python train.py --n_layer=16 --d_model=256 --n_head=4 --n_kv_head=4 --head_dim=64 --d_mlp=1024 --vocab_size=2048 --activation="tanh_gelu" --norm="layernorm" --norm_place="pre" --norm_eps=1e-05 --positions="rope" --rope_base=10000.0 --rope_fraction=1.0 --qk_norm=false --attn_scale=0.125 --bias="all" --tie_embeddings=false --parallel_block=false --init="trunc" --init_std_qkv=0.0312 --init_std_o=0.00554 --init_std_up=0.0312 --init_std_down=0.00554 --init_out_by_depth=true --optimizer="muon_variant" --lr=0.0115 --lr_mult_down=2.0 --lr_head=0.00836 --grad_clip=1.0 --warmup_steps=200 --schedule="cos" --final_lr_fraction=0.0 --batch_tokens=65536 --seq_len=512 --doc_mask=true --train_tokens=572200000 --steps=8732 --dataset="wikipedia_en"
Each number is 500 + 50 x the weight over the matrix's rms, rounded and kept within 0 to 999. Layers, rows and columns count from 0. Numbers have three digits each.

# q: layer 9 attention query, 256x256, rms 0.0987, rows 187-191, columns 0-255
# k: layer 9 attention key, 256x256, rms 0.1, rows 187-191, columns 0-255
# v: layer 9 attention value, 256x256, rms 0.141, rows 128-149, columns 0-255
# o: layer 9 attention output (transposed), 256x256, rms 0.11, rows 128-149, columns 0-255
q187:439393329486596420573507591551514586443483580441542470520548629384473513558433491617496479500411505380360471494533455422524483505570560490482467503536550539647474463574459586597546516432586446483502574517474566438535613435507600565521543587473449529514434521476489515529485537448522474458508513467520584472519551511457428460504501493607521532469556441435511422506473607511512463528533570509512535485509491445477464446550445468506455469511368489462527517368607541435451552523544537624521536570448387483529487551531442507492478536420499466457566517484561531464535501487478534443498579528494501542426481537494480524551479530469456475635518477422499536440524426513404577456392538376494485451405518519467482465548436574528444607516565488448480431503499585371467486529488509
k187:423425408423582476531492515498582561452443503453440482566438558548506485522517490546503560518505452486419496593487525519520468490580471684481544406575372406423488550557502416508501491460487525482387524496446482433545458551505476467427448498492502453530498503591476498536418416475482513481637597496532543612609507490430449510567512412371556485415564564486465442463683560498517416440521480550494544520435613452509474499531398549567459527427541544572497602468581481455366574519531493478518521529581521397551473476407461455461507421527487461582405436570563492458402493497537528521502555436443405497535540485528424420563489531540405455544535468554582511391526522390519495579530541639550539418521498477580514550478524536542491482473585368641477434524552483476485472587455489
q188:471524431421477441442456502491490567382533649627545591496514486589420484427514498464547453560590458510538596361544482500476533486601505466388556589534493395468555438538595402528523576368528369489468518558391629443463433481505505513523446525493462432527620583463473440442460614519487549608514602585417497414506498485503578454404526496565435510579505515604475527446500494463493569452564513551515453520545521454595477681457532516483577471515457416456463435469472497459496518487509479517506368460545437480534518550494545459499623411483532486520439471406589472449576512498505473437483596573490487569349435543490510519500369456488525473513550560492495508632519603507451543561466538512530516606411498465393539457523529516375425523424458501499467475503516548465484590491425477
k188:498461440555492489503465497500518382461386570473469594525460483439523519551464486507500397673584566383472577479400545539549575502550495440512513605549465467560453529639534373510588508366498522506423537431486520581414535492512540537557428419380552499457548505519546469439464512617453607519446573456445457465520492514470447517435511464537505466511456604508495526458425536465481584532534479553440387606546438460524546587524451438473529469515469491433469445519431479398406457519512514480545349479617435488473547509465493548437551484419604503493441469474431441549429483494456564527533512591511437476455526450528434489565473484559442492478584513545519501478526575459560504411527567524541532487455453528527490508567449523481530477382528557611554536511597584524597488550561505
q189:538447528453501580516464528434582569575419467574547529595510412507587524377453615592491427602499479558482455418511555538511461423467398450465602600618518488476478512511452567522488481560603543466526480517503465439477598522587515425531495480464438518497497417431524589609387474510482516519584370495491519466497415550486429481455431381575583471484512544537418560602491391506425454475434459432491462463510535464460511486497568522570537490532509502468578608423528573570470559478461464523572454480497535457453530560539462535524477447506531503414430522500522446431481537539478590399461477470483426538519393535472566467556502448482508492476411435534526462567514582447489555446389490445539428521499537413470583564528547453533515490490441575525535475543407533554452557534474481
k189:522505486494483573488484453571419614467498450468550480468581459509589516442555548517562387541522514503529562400403547500576417458514455523520489545460534532495408482471476465461514443503483459418478507511496587439566496472459491491565630498509496555575565419434516548511392547501441579530519451519454468526517414461460421454483518486567579628466526588438552462621509448458529456491531596512520498394586588450542521510546473563611471503459514516448531533499542463527551393448467603447551486424539535475551436538553516449469543494521536467454579481505406417500529546597553562523405470429507475485531435533397436609662541445524499443585367499527526475525455484401504452403496549425544542426472461430463517410572534453466516504556536594509535524557503457544465491518441475
q190:576447592574569511533534589538531613434479516524470430510557436426565561493541514402547503462469570470513545555492490446552529487527521504559457480492397530507447444460458506553567588485512508562464542558590457483474504553476599385554586554560455445590392440454566491553464585421519511641562526544517436454474499479448483427488502460478595521489482459553632555538569534527482459486509488444485510515423555405526388543491473456544401446370624434484515465452588470558540603483561476391491511506505476497537475569522426522412527375440443418549500446416473522482500479475561486576548539427568557428486546428499468523437475675536494516571496547449532565508415494383637500524353511483578506465495494448630453520510558475490454514549527432403441454483497483532418451414435435
k190:603522519548586485559488465655492561478366512503542369504494388496455542465590509449477508550477645425421442624494473505489439514501522559582565533568450638543427516466494529523572543552418529583406492417472579417419622522504467471601530517625437506527444506479490492494557486482508491581520444420564482544434390466504413503576474535449564603564454548520535420495507518476512391494449491535397624452469482542531441537500549424486481537455527454515484539471499498492429487595465494579523521483549507563478451536475443497455439373410514401583547428530556505431535567519525448475489499524450532480550523496526461473479523548466482477538515485479431410384419534542597479536449515437517470547533544572569524456506520514594466466491450496452432567456551418542412527478408490
q191:587469569555568503579421423464427549489511468530524454448480494492587404409560546564526512469494444522529500520476411491525558536472534475493515490471557510458448432553462485451398458596537572556544422548551539527523545500561583426486524515474469532491493510471464452494535463557503485579464510332506375518463476550521490567545505574477589488509544465495523557463465592513538546525509489410456505526438399411545460467454478544520480529449439405417440482462556431452455473516505548472572418608491644448381552538515484547509591500399397514520474496533564430461479616438539535481560482584635570519552563571473465481431533494491553532435412611457471487460589549541514478463461524531530547542524508393482567415595515504443464542428604469449461531521506494427553560560431398
k191:613598491615524483470527524525584523528432469464533592530442528539480512463466508425470489534514603568489513607529480501436476520447497517491437442536452547425408395501510493504507458468523590564521384560613472541549508496479568432473590430552561489432524584469481383577426566399578550541501424368570428496512486441431508460511370571536425479486461473530443536557565527455528476479492552487450509513562450474543493442455516477418497541549458501479466504480458530501386382435444576584516533552436552460474535465578457517523599508384489506560458445543453604440504623434471571483532484589561435458524480565533554526531512468539524478568555422474468537545502455506407419474513524477508460477442543528551483431396550494453529431504527547468465567391478623466410525548483560
v128:520542502502466478519523520493412486431463412435481420446627510496453495583465536545586461431539488604461422504555531468488505470505479477567476592434597422427563434512528419545578596480451549557457532395547459498371497446438537526537443550437504486467430551605617510538551497500454514594459504561462447485479516469526588490517535548383513485519454405512508366540548505522481575396579452534465580503398499481468562512490491504530510568503548621495452540484536590523466528448639506464562426548484552531457539507490499536519508449487458623436586549559553536476495539511500492459499484437483479584513388554429444520504498507543520431476471470496490451442494576442453500429453487513480516517579467505440493542490535468511558537451477522514447420499476428530423512469445526
o128:430470471487618514501474483484421523480566510582528574527451593486549448423460462506585397515520550448505545443416457500489532501530382472524510449508560518454470481509493566501482547450420564549524559544539478480450519569515486454413526516402462472435500517491382487441523450533492509466450499554475606479457565494511452422522474532478409456449459548512498513478488504403559465492492568490595415641536493560508555493557538439514392519467512554522451465418489516488528489503535538450448435582487456506541569577502476539518468585394459466516481564465573453472493486415456465556445588481482513538413487430526489553541384517520430532550489504550539491615446565582487504500439499554548472575517522515562502452496576581465464530462561517545501524522530567477532530512492459
v129:514478457646472414421479547445448513515525441528443502539438441442431462549452492495522450436434497501416459488511465501534443524563512475487535496526483517549516472564483614522422477528504552573454556540479572571448532552454476506390462509517462480364560528549480382467580467434562389451526515459583505511546459530553518432473562569504514487533445425544498563570461425596597511524545515480429406499521481467533512525557567473482605573564520538577529492518539477463496463522472497549390463454552577552537594504576463517430513533592481441561521557515472519497516545496494468489564457422491462447531371539528422511578595509524459439517443484417513524485628556514467440536415432532470590512510508472464496527497464601499528363520464520513488546484554498488520445579452507
o129:482443447410526493484533488525441504550505519521487545636480510472464510491489391537581554451512482552485481480447423541485456548459482544538518513509487565629467549339515536475491553494468517524449463446424514501509457498507452492563476577496537582488482500511402472460625521522445581526507490472540554484459461477371555489543478509485438503545521458505485475477492498511505535541502543434487590548515468563582525489497475520491523592504481362443578416433577490521459444413592459552516498478437478359539496521426501568490451449497522508476542478444514414512543519616497514562539525469415519502489558480454490481536480532492586492540471506474576578472567537589526494553504442444502451554439454430506479482450423578533422424544556565461532428474480593529523564521463442
v130:437531477448534480522436554577402475478512491440532523512528508546597576500471517431442463603538514524471481547557465567513505564488545416454464495498561424507544491506515486420491561433499528539536518615504564421523552426520479399500426522484498470449520517514548482581441437426501481423454438405445462467528380420528550502518560447541582458547488561544620491420470464501593515476534528596452434524470517535494411418507628446494475493462475446518473489581421493512503448492527581474433530426533579420473462488534492548454358499392498479509525546545524526547482620479463631454418500667476493542455552412504503429373605466376518526527438538458597502585475592583426518460501415543560411519555424479549526463461491457560589587477570532480462547518453601530618464494466492
o130:431506454368476529512529540549495436567519466513472499552607464462575477376472510541546583498510470503525519480536546459425509540510495584378513500428536439585495431521491454544475522489430505552540493554602562524530557484501480474540498497457547478558624482468572517384557421443466392515476515556527483436602561497439576441436489486471516487474581447547545485580528499495464469555456584647411489392558588457445482463576475530462540420478546514433390450612535455416403575502509472516524495556503538447435564516465452507496546445503538487454531456467561497446476457487534574517407534477540499338498533514536560545541477450600586499417544552424477518559454473454417526536500480489488442574458449500514468517546394508555544582497448552471465516539558553565502426448447460
v131:584637503517642580522390459498516476478538516490557550482442502543401520465529463575476560383421599540490528499536505476556416527491491479434547452409529452533482472467466557543462471412540413490541497464554494513528534456444501494510524492547509496509493483504515441492394497554571469410521524504474444511500541537504560540368501613501443454589417592479471432550445494449421482388534431499414556591492487506527439564427510484426547465461518438551438483552502546546544503650542493528557472416420516413479550506524411596443500459631547451567617545471445535458498489503567480527457462389430511502509492510587425481612521464506494372506541466544415535477531500538586483401496443493502629552471593560501488534473582438612513420498471417394456522456484561529544475528494611
o131:534497546511510504491498417527509496489471558564563557397521513507528443458456511542460521522518464447422420563326507455455466479521585389567571455473567514497568506575481538551486537580507501496552483503479522601458506508460555538499473522517474539467486469463501492536536453455439493426423519489522526504490465561489503512551495438489469400438455448481497519476521415393535482530474513469649453416479500470471557526544593482555501536521427513498552425574481466493579418387430506441593544455514374366496595432417431466515475526578473596565571597545437467469437401536628399479532537500473548541485469528542550473488552452521581484497561612566400516456481541489491537545631511510496467596510535553525524470472376506541428438591465467455493521586454500449485551496531561
v132:446519515497542625467463496471432442462558535490487619514428607441535528554500575477546462573509539530530570532496462453465573623424453490559523332561533465514420457473496553494578534509544471549394535519574537443507478427488396486411509577509520501526465470493645522549423471417435509496459572496540536507472555451424535445535473388454456502490560433574503539465466472586457452445540512437390564487435488425519536563589500436459536449626547478498405550494592518463552407476408470482546547456512503495487493538459498482564406358536385513457423466457596534497499605383424510529497584459511495595540486547396499604585520522426557497512528405525604480583428580489473446530528513544467439416492566491533562501624477455527400573480470625545559413502567517538529438464551366
o132:490449400562409544544479488472580496420479467547419553507503473463529464435545633566474481566521518437463473432485554502451486540615484512509530598530497442433488454553473544511556494483452453526569595509497499375446524423528505417479508518527443543525484411392496540553515549537492498654508673546424446479498432467519481437448531457553510476529641472529607505476473404464567514542502496602464490502404547531594473512503483518512487478553522499407468530394428544518452561541564564461554487475486501396528484529538532512458600586477567548555417581475491488526515506520488521523508531538497560483450461576500439498520484533606505455483458546570422497572597517387475516517514513495499470606461452492370463477494514523372444520429488396490534486416545543429523397440493426
v133:583479498497467517571494484537544484522587456570522595424549447489408470465532376518515521512360561448514631423489472531538505484617460540446524474508489520495633455564470596438448578464479385477503458543559557485533410495373425549384505520498452442561517490519481459467494556621495493431422514529538672483477475549498428445556423491442474488439503460560576607469554485523476536566438410518434448457538472427510465527475476472441455565588509504423487561496385528555449479592437531491424519579619482540512555481411528525486563559452450546404550495404562534567548508500463436466549530521437500503610458480480432480564492483606584498503569449592510458505506483537519512520474505423425493523456479493492503490481546457487414478470390584465494633480495466585502527620515625
o133:473411398564622509617431446396549483418478478446527432504527459500530460583408498476495518531495473544475460529552477540445473538385566556328495516485534472521497478502445490549512467515488599386623496511538480496467551507620591589564484525502461469449437493579477577430488482402607517419615526447524510526599510526512556584449415546473416486523530504510483504450498509536628453481464418442424553522451545481543490453470511474454576561559533475471523537516514445532519454495526413476466524490480564507531523505482449512576430506538560475545439473492415518552444445532486506483543514504404450536478505584442471442522502558428481505585570432551477510448526485455497483456494443440497502573478639600492542479631590525422426505440542388552490521487438490493550535494482576
v134:454546563425488463545459453637526535489505483534444485398559499462536552511491503445440564460658464407417482624495537513551467506550546483438521549527521494477478382549400524506464564548410379491528575588518506537501461493449471538470417389527514456427458547492487551500625421397506487512437580474448459491535620542575489434622462540503524534550531441487538542380579444472509566511587527602504513526537505428507509522512470456441545533505460560467409487389402522516450518544485458498577437463485444496484529488536537426488565462503451505426571547534507469472575517597480527439466563558459523448557474530462499521478550530438533492479579565467557522490458486414461427450496433638520471520597424522454510434556504503571534500482507532456399569490447526527388460450530476
o134:439486505529548527523437474469523502468481535481461582509481449476370398544522460537469519569483415535526568535485452466465499521599446444446477478467515520554512477539448437482469545455389524498514420477498397542564400547461499492518539598525561486432514478495422506554435549501540511605578505394478485477467531516573510522319515520496585529587528484619396464523481508450443560414465564480463484509545466500482567537450445498468470491553442529523530597567485437485485542540536469518492527494501614513490435418482497524504402443471463490459502588483462484484593578490406574577485462536519481488449446441498536513498482371601503549608570513537485435566558476421469452558535525558424432535539509474519566525497479556416428543511557572487447518505453637555391572555508574
v135:513499431586512484556512609532480494468447489572578524472529474557481486431471416494449455455469516491556423457430465506569578458506569537542411490482430536528477437609544431467540521559545477461550524448513405524578452468546450405533487451489467496450448595515455552522527588440558496475539468441421465605484466490482560480485446567372451572478481464513552493461540527383472526560456518451515493540470507588509471547559449556504338471468494461444411505463486582408526541472545428472503464684668517509611490440505526435538570529497612474424494562503506509523554526447556453531533477540497534452444493529505562492509472511576604534487492553526486496528395493552486476468493476452483498596598377477473527453485614520439512530407494577533512480597412433484448398664494552
o135:486522504522434499546420604465425496556463451432535521431530478449557514611607522497586506457573396450496531476450465600503509527470396511483536568498473555557509508415543635492495494485401575400503381438555451613527476551481491581477482418493604462562435370550447537479446525611471506462444468541472458520478486535598490490473479488532520478502498495507469552486488357442595482447472504456532525530511492462469521529429512481461415474541540501539472497559565484486489464514503532548480480459593504567416545569502539379539448520520516441612439395518601491518497479438548485475363506470575475515561466373491483530488510586509570478514521469543470437496649546512375444545503526453563478420489451544451459501573531455496568574539548531610428528503446543499486549474542446
v136:404510547415513493576477471531485459569587457457514528551461386524480491532516419442548483508478511456515526523446587452467527444449511420504481528540528535555538448510514539421458531487506436526551462462568419565507532489426478484503472561500473452512465468509520505487443576601553541544531478596506464490495570493523513571462577548496482436504441535458499558502457485451348501487391415392487509472534500591474390484528655558518453483575503359495553427575464488438545583511499584553583513542561529465482550536383486556544528498509540443627487595468511551463538423482483466419541527573540527528401548528406517501528489550476528556463477504456490469503473546461502436427527457479493464537528372504486592574505410477502492527436488481415499535561519488459377508507508481
o136:487537528452487528520478532459442502504508385497558573513509539493490513470413509493430514538468571570522535440510501501558488509483465422508408590482430407485490465502453479439511486490519485493586472480516510511460479487527500404566491474465593521530569472520603476489521499515535529495453479511466498550489509480516497517514516570462530379531387596515515476405529441465540362472508519427520539531535495519513430426530535508493562515590473549474446610530480506444525533397549542458453529527498415443518459459472497520405452485509504530491439489466545491482540477560467478422529451517519359482476524460591499566490551454501526470510492436548499548469517507499450626536582443471526474463449568468515511499570481494534633526514502450539472544572432505511607529513556588
v137:547538570442482490435593469633599532511510473587547493504559564543598486547523523351412573474534529480599507540425497580532442432453558505536531500531452563501533517427510556390507435556488388459560500464466498520589420496488484504430449590481437456492486482516413410411530423485536492532428551568530492437458530502552480484582513507526485560487454533505553552516513430460484442517425561472619505391506546543415479499460579561504526425457481496502531546513540473480498552446469508548331455405572523478379422420490491511468520476497519549477493450540618517437496486540568597462491440473461496549474476406567584360470493503440433537556466568496532401481498520483470487520499565490488489567538499552556478507540481370506432563510584451471454659614444442495543465531475449
o137:518540630485487496540484501508518405524526487584456544516467481601575581505540506483521490543422317488536485453520568498567553489421462492433434519498512545488437521457431458514477474440457512513559536440450585508536545553564501477548561467426647437463516599465540475470530538424454542534425443409442479489525575497580392540498422472525575502429446609490477458486425497543452456593504524529431524560391510487453483461457569505459627454556452412488557551477481498461456488504481497478560496477438539617524406459524504485516394438550524505536522562572464552571504462429435476521553492569528512436504445602516557547470532426541431574480487491484475573427542519475426481508524479420521566551446461478487489593473469426557468471508428536466542482541473502553602534525549483
v138:604505383598525533599468513516571464457510564550509559508475466590474514527443517511595539438494495445459541484556558437458444543468428458523427517504496633423458441530492503545484451499439522512461477477487445533550552498442443570533465484573522496512487485512544466573425486490552531523540426484421502535494470487500477606490574589521502511469504586401528490463541459449432608456476456601504516605406472558535536604449479470406503493445551463554450484523508479457479554538578400515506516549545520447508539449463532488473494433475488486449457484550510518616585462443417552526496587554511511522483537552444482542578488441546494482423459495460485451503496425454520443570504528534493443452501652449484462495424563470436551490494517460425489470535408484511502492551478533
o138:497515554436529489447495533480442555464467490430460480548525560525556504504514510501555491466522460487504494524444489544471485387579536546431522476504548442506494501521517447426441546555482464472481583549560495555419461478466606491519487467513492504546439405494451490530521516618512410450525493541454473549426532564499472474397457563531436463500520468431552459513494481493519453438530494421477463540472564574500440513528452480530574492481577553625500583607577562496551478431470477516549453418487513501583568548459458401478561480596538431578521474553447404541526456489428464459485539478548500588513551471551419487432485518515465508482533442528441514484449563499554504559550463523353459456399425486521576506355508510493551536549473589447545523520552482492451572553551522
v139:505539541476522426510523438459537539440396540468513518494606491390410550493598607488454515511517539519465416568453575551492441443557495535501412551428513448567485504519496494494459473412414460496558544580399489472513503545539508539473473522502568546466575544509445514573542503516588439517561540582500405427487543594518591538449498502512489426518453480579396620473500556556518504512490498543559415530539558507492538440432562532486419487468433456412532407433432514498511361635556588501441554486475567501589480513507388542477512402493604505508496485460574513462496437542451533518495470497548547591449548522622504462511426470572376483588534505511431479451463512454485481490564484539430590570469580540458498430422422507496496486536492466510483526441460467369502476500505432
o139:527439492468550447492460434491584529473514426443551461567449461475403436384483445530470503531522466570488499456547501504485544542472372432558488450615578487497510584460541585470501511454554533455488368438439517481431458491556490569525511504426503563506575548542551523581510498496475493465480402521461542458514497468435567449481508577514635545516411503469409524559402371509504539528481458406506500480581552424488536557557430492505488505547503548487569460529427536509468559444437526538499502418595429505446476436485603509520424504462529515546475532539406533510481436492475514494559492533514458477538406524476613445492485451550544523488465495539580442527416534562563580454532603512486436550436464587581480541420420478541567592423492490510571490521546492496528521552514558
v140:472557505517485440500464545505556461534466540428449510504515497510543604491571558523414521485583463447552549462483558581587417567589459561499523425565438418457623491496524471535555502513545441545490517488423541554475489580498508413464433522571541378548498479461584531503479590410408581540500433472582532515458529477506429482470519373538589583483439437562457545452494529467483466500615485528543532433553493590555571498516389584427514487528563460515490580429494481497633462553466498451536466457412531540414475482546584476478630553529491471483539496435482496580528513625470505405467463478482479491499468517423527455512417447410438592594486529541573552457548377419550418503425495494451524428549580446486524469504472503623516516487473548444378501473475503466447402495482458
o140:478496472494549493451465478496552476437402469505436418455425448418449543575563526436567439566525523535481474613494516526575449481550519432440520447528448527518435496503503542518495518488461537460482493488447554476492461622490562476507542482509414516499544393473565431602483514431418435528538520442535454508477444535525496516500490465504551484501462586563470462485475520455471505538441610539431423555572450413512499515475540489467491491603461492550595506515478466434509487512540521603409337489505460511519517403518465587487512496474512528460385556495528517527463469519488664560504457435517476567598475537438525565469581552464434535553635491591435501505552411421558536552519571507485474585487426420460521483539565499450540516450551464453524409457568492528538562587545574
v141:518451443567500464513392509431533438482490566552462407527517535509507434431575490526519475444511509462349446577528519495467511463531470507414465578498569398488509506487562505553511566530487519546509501475411454538487476428469496545499474557469527505509446475480474569454451539598374519581506474501456475482553535459509491533511526372507424538542472518582497477499503536464500477546485498428583388336565463513366585418470448426534485575501542477561508478465469565610500487512472590426521474570396481610490523539493505466524570629519476575503557459557507461497510471505458515531512594463478541553642484604492586529491468441549413546547485509499525530620521456461500529631460470466409483476555461460467513504464532422479583407467482566456524405506594529519439437540463545
o141:542504474499431479423509427539511560436452431569531462500587477454433555558553522488494541474428495567519492412490463542470477541459508539499438449517495556448516557505530478377599590493543556513499550520572501489394448645551495517561545472482504382506470506508555484552472376463576474471528440457523484477457505486535578519530551599619577491480560576448435513455429533520563544499590470634456453603502455524595467575357521492500546499464421443495459548495545508408486501519486477501434423508462474430531478471506396545512465490399465366523513502494509476409457496428570508487456524483518520571480508519461483455481431559520591506521569517557537472447423447523500482603510492506576456545575505532531470515492564534479543492457477471539456450562487548468454479507532461
v142:556538431500460421528553516486413436556369487539536538442502570486525481473547549472399459583580532462510409469620502563518531441441459555412535547479527422529465470563549484449496425517538505536506501475507518502486520495486425478586614455550595483459596497499504428482503483460549422521600460521498474467574466467515535445530489511426479408443415387451389574535564528489476435477536462550533484483464551418412558451458554484521527500409443488520507486534503526551488501515500426445450512525517520551559463488539545464452533477461524525506473547501493435415519503524540549461476362413461525448521424522521468461573498548426498519536549592525498512502522485561508624566541597471530534511563471564454532451485470471475521514470548397546568408623534491482426545525536505
o142:525472529500611513567488503581489517514618533462473553395482461446506516589533502487523452467528524561573502499457381494437601535561473542572417462542515619511425433508454464505437507502507446524414452544501477503480433465521517519442546417435480463495458457574372518422594503473473425511477521459502367520525447552539481507504408479491534479516507447469534496464519513445488504507508453517466509567530511442465449532504461609551461491515581503500525506514570540370583500505433479499526562483469487543480481596540511556456531471441565590526498509472547527554476425544576501473513514496524496493459520526468563503519439550582474499536493453490517551408537450499495500488505438541592537504547485489540462473452464480545563506489574482535518458470440496558478490459499467
v143:415426453383509497453480504486461497519513452536417426574546605522461452518467540404456586609560515414507488433586517509505397585491545529442523484345493427455535460438483499490567576479559378505437495470477525518428505498463504561533467506526470537576565600425595468475529475521439464540448516490584528546427551505454480501474448554479562492532475424511557537527538527484444477442523470585482493486510493549424488497463464518411468480447604634523578540515542501522538537455520485423486593450494485500428471542578597512571493454500476491502455576568510516403451481530462532494467444514549578524526473507378536424553410495565444494474524561431586466551516533498458562556510395443468418553442450502507529524407493519542454634543486554515503501463457545569587532544530482
o143:488553475532537563552561484568502452438506530512521524450546487493500586442500524491560399582452482461448483476549413481515530499537466505547518456508517449448475470458548397462508435425452565486546492468490492445520603602424476451566560490512413484481468557522556505530507505483514460487459422437507479464566400536510618516538476510470487478440403462599563417488420523490398436471489443504429518507520432431588546477533496423590559563527488513471448508486526462496528488496550444541533509582562470509539577565403560553530449485471622495481475415496462569522586453575509558465436461578490508540471536515607512461515433493532496595496443491486454463588443578438451467420513444576511535536452460512494479414478557514526497558490576473535488466549452542470438520575522502
v144:456382467580475464571508545656396505564503408338452443502457422511464467484492594448525448517579561490597496456416489507465572480511605486499463462463478570455572445440461490395473513481538525477531413536452458510487503521525487506528534466415465491483458562414559575430482522574561559457541430414444583408462493425473470557545526559550599515481578469474516426393529555458450544536470437495476420538445465626390451405435481409562447515401407407466476447485506542510417487487484497528530572602473537491537465580447503568476523509533645522416509494562532510442446468549561576573497519528495560520495598473569586535452524594547450457513647590478523416498509464526468503534457504537494384633560474468474514456539571532555558514449540483470531476561433529500463613542477561
o144:488565467560489513457468596531498498518650515550559474439527563552420423487535527604521525427551436551481489570560486465417516451522527507384409532394535459512355529596455468460471474556548486478469527548485520544440556549511465513544482564569564532487569478491499594459491523505575449475452489540489478520531481390498556515431492464461455478543531567504379366544494545492485356530488536432516565505516457412484555565403451438439493523602417528494456590450485486474487486482482500502476527473516526549508480362551580471587570533524473577478477512521537511442467571416546470413441470440519506536522550457509528570514458557506375461447384400439530561502361554479422518580550486484575500416531497632525508557573543526512577533485541445474569446580521475494409553486513503
v145:440491613548525486458612487545626433428531561567574593570456524448534449528423419416394466443574568537512377544611529549432591509432437527452445543494498500535453557511524572436523496519469579449525480540413525521483462569566555522577548531497502506630690391363412531470521546488482455455469432503427472470507451532433471464434609442517535402393365549582428492517441448480482512524545474450531464559575552520467497450449539431461506510426516513617453421511564455579540480572527558415426527553439515518392446503558505434511566514531388570441504589628406468475495410537559407566489505429468422495505558465563436487528492568374432550543614458526528480418438472592397541596549476436545554447453521531541513502571479476447479491484626491533525416476504506535430432434474529
o145:567432480548472603635433511537494575615435431471429463558577481497489574545466576483465590530388485518602479564445578478484418505551444570437474454572494521584571515450445480511547439486496470654509522527530520441499477528493544390444468437527440514439360508524550568469442476488415497455502361450555537587526452464575473432510436519523509502502579575536633498538617571490444577587497549558581512482418539383514466457540420438512442439371501378460524496435576545387511634525524470492510535526415462619535425505371486435518574502474458548558507453481534454408427587522585478544522506436530619485436495574524525519490586499528583505580451360521481623413539540430627381512467498518484399452486565550580530429489492405619417534493464417444527453514482395534472504450494464
v146:604509498453505519555503544514584478595502450615450496451425555477524472455520470453607509440328469514554460514457408454483404523578404547424506477531500511489516566483450464555501526493418458576536506450454555534541534530476457499547562482503487494640478530509431457552478521454562450434464494390478411414540600623460488520459524578520541420539489584494545521454548460540542603468462440518521411577514506443533486533501545463444564399489497555557567526529454414517453497443470505441516485497507407410507534390552559528546606615537498509594507531425557552511556474398472465416449563382468538553476494443416492604578525442552559500442423460637557432439494500531465484589504542448465554518532490534405534540533518536525320403513470499558423504474588497530498513516493520
o146:560488480478582488620370401575560525498476507460540515568456566535555573593445584539535456463519457500449469464538600501456480525540469429518524439547510482518493453469406442478607484509485509471483490499517427540537508484454495602505470484589380461493441491545470474506437500449541538521453503497467572391456550497574468505518436506484464467485472495610505336540558412415473453422472569535453451449510527490485555469397445457475569501533592509509552463504517592516561418487505478450471523494499542496489482501507524505541491471547497467489539550376491517538545478498515488571577494535404506633476522562556509462459497575451579569449593523472486569509449471576526504471570507518560469494464535413583448470510441389515631522511457596440587482446489458409551470409505473
v147:471470532576357473489473537495499449563512515532481547458545475453513535497428410563563598438561539464445531511418538522427444579555518474464432575492497431453512512508509448536618413510517571503511512554493625507520484533490532384528503417460495505507465518502478541449568437496551574475528467507523648469486483470436533489489508560468483566538511503572478515578557457468553413543641566472534555425447491465459506482566409406452519602505533473532430477568379529528530507470483580464498503373377498504401499528524446454570450579551499458544510516444388529471473479463463568382555526587479463414505492558501528418556567511585557452438569443476530529470546480477494402387507533544515444490455503591542473490490519499541560383462452593519510542442503467497566515538467498
o147:492476390546627472487535502633477516451482523461446447480582548467495512584482442567492490594446452499425413569497502425556401510426524517473494517484443538509586503429477576525432547419420480516432497555507517463554561437531546469561587473453531481412419580601447482511440466418569514403520557500501520562503388527502467547517533509513434545500656458481490494503506616476457516524471589453555506403520415493460617481427473472485524462420417587555575540424539521445473439557584566514544445529546564439547455477510470506537525511502427479536539461473529519446553533447498513538494480560576437498549529459470501513408456462453508501445440518537500447444519517454498625439553574547498468500500546529496459520460439588447520463509470489529438475488536541524481518623546442
v148:604512610521391596497458535576520529478509515467369564496597596509600557465446493473531476588564526416484433538457462493444531539456594494514574430528433478471416554534501471475535535474536416428432449586437472485574557558502499486512489464489449443542540407480502541497466497494469466440516470416434440507524502531445467591505464444464474558528538562493455422503509504470466521465543516539518497507470557552477539454415531508513436503435529499593530534482512539511481531412466524483498495454456461459403466623509476469561441416523493576560429420545408487482472542544496620476575557507494420478545594445484573458456468479401548569497570402541528482447410456481485529541501463611597499514503591603552554463484463562485470482575366480493488394455491587454515535501483547
o148:441516439544531483497504485486433478527470482567487500426526545567514439511552528439499482458559438453488384555587556530592429512471604463432537524446574437490466521466524506490556431468575518496420464542560604443580437482360629466461515460569516445578531499450508461499449474453510494496512430436570518504553502462533527452485492551485567546439488516491444472523468440412426659541435430558499550482506474442454517517516424525589453436454487512510479472520430522480560564594441512539555441445423501566532431495475522453433545579491458476595490514499493458552570598535546452449582508545470548564525536544561459510429509518564524484487517430442464588516412450426418491576574506535393500539563572436513531574546484455525521460479554504508576482453519517547527406510458480
v149:467508465539563509559370504528316570478478551432472525425462455555449464528468503553539518507537525449504463510449583412572420568516461463449525565492504507498479497476522551585464485482598479430487421522474509510557465479489532471475576517477554580535631496507541442540498434542505505456561496452484478579547441426520429604470524490455467426531603403442453492502476634438524483569566541440481434548511521442494540565509575486515483481456525505456454458502537499383464562547439551507481472454317482498534499571619501454444583481555497436558516462473441480484491553523486496603490563542495433421500472489568491486513555540520497501520477541423526479458542506552479414563509476589524465535545464599508512449441530441409607499471531421442625448506452502487430574560543516
o149:577502497524400458464535540498631516439513493522613488520463480484497455496499491539442523442474430581452572518578506506456487471443607414508478422506494427539557416520504456483452537496490456536477472490541502582520477467503579489552473414450477484450539427498382474483641518490494427597616478534430536509592428504473473584420576530514468497614514552437413462560490483500400590535561482468499449538523482474465541563467456531509512539403427505429458442503474493506566533461524544443529487506573403486567509441530488542539536465495545531580513470498559404557551471516518492441480447426539425540489516509532468498555537476495499374574462539533500496499511628482501455490541496482523551460496519552458495509427461530609572442524500541509432489494513524574434539561428482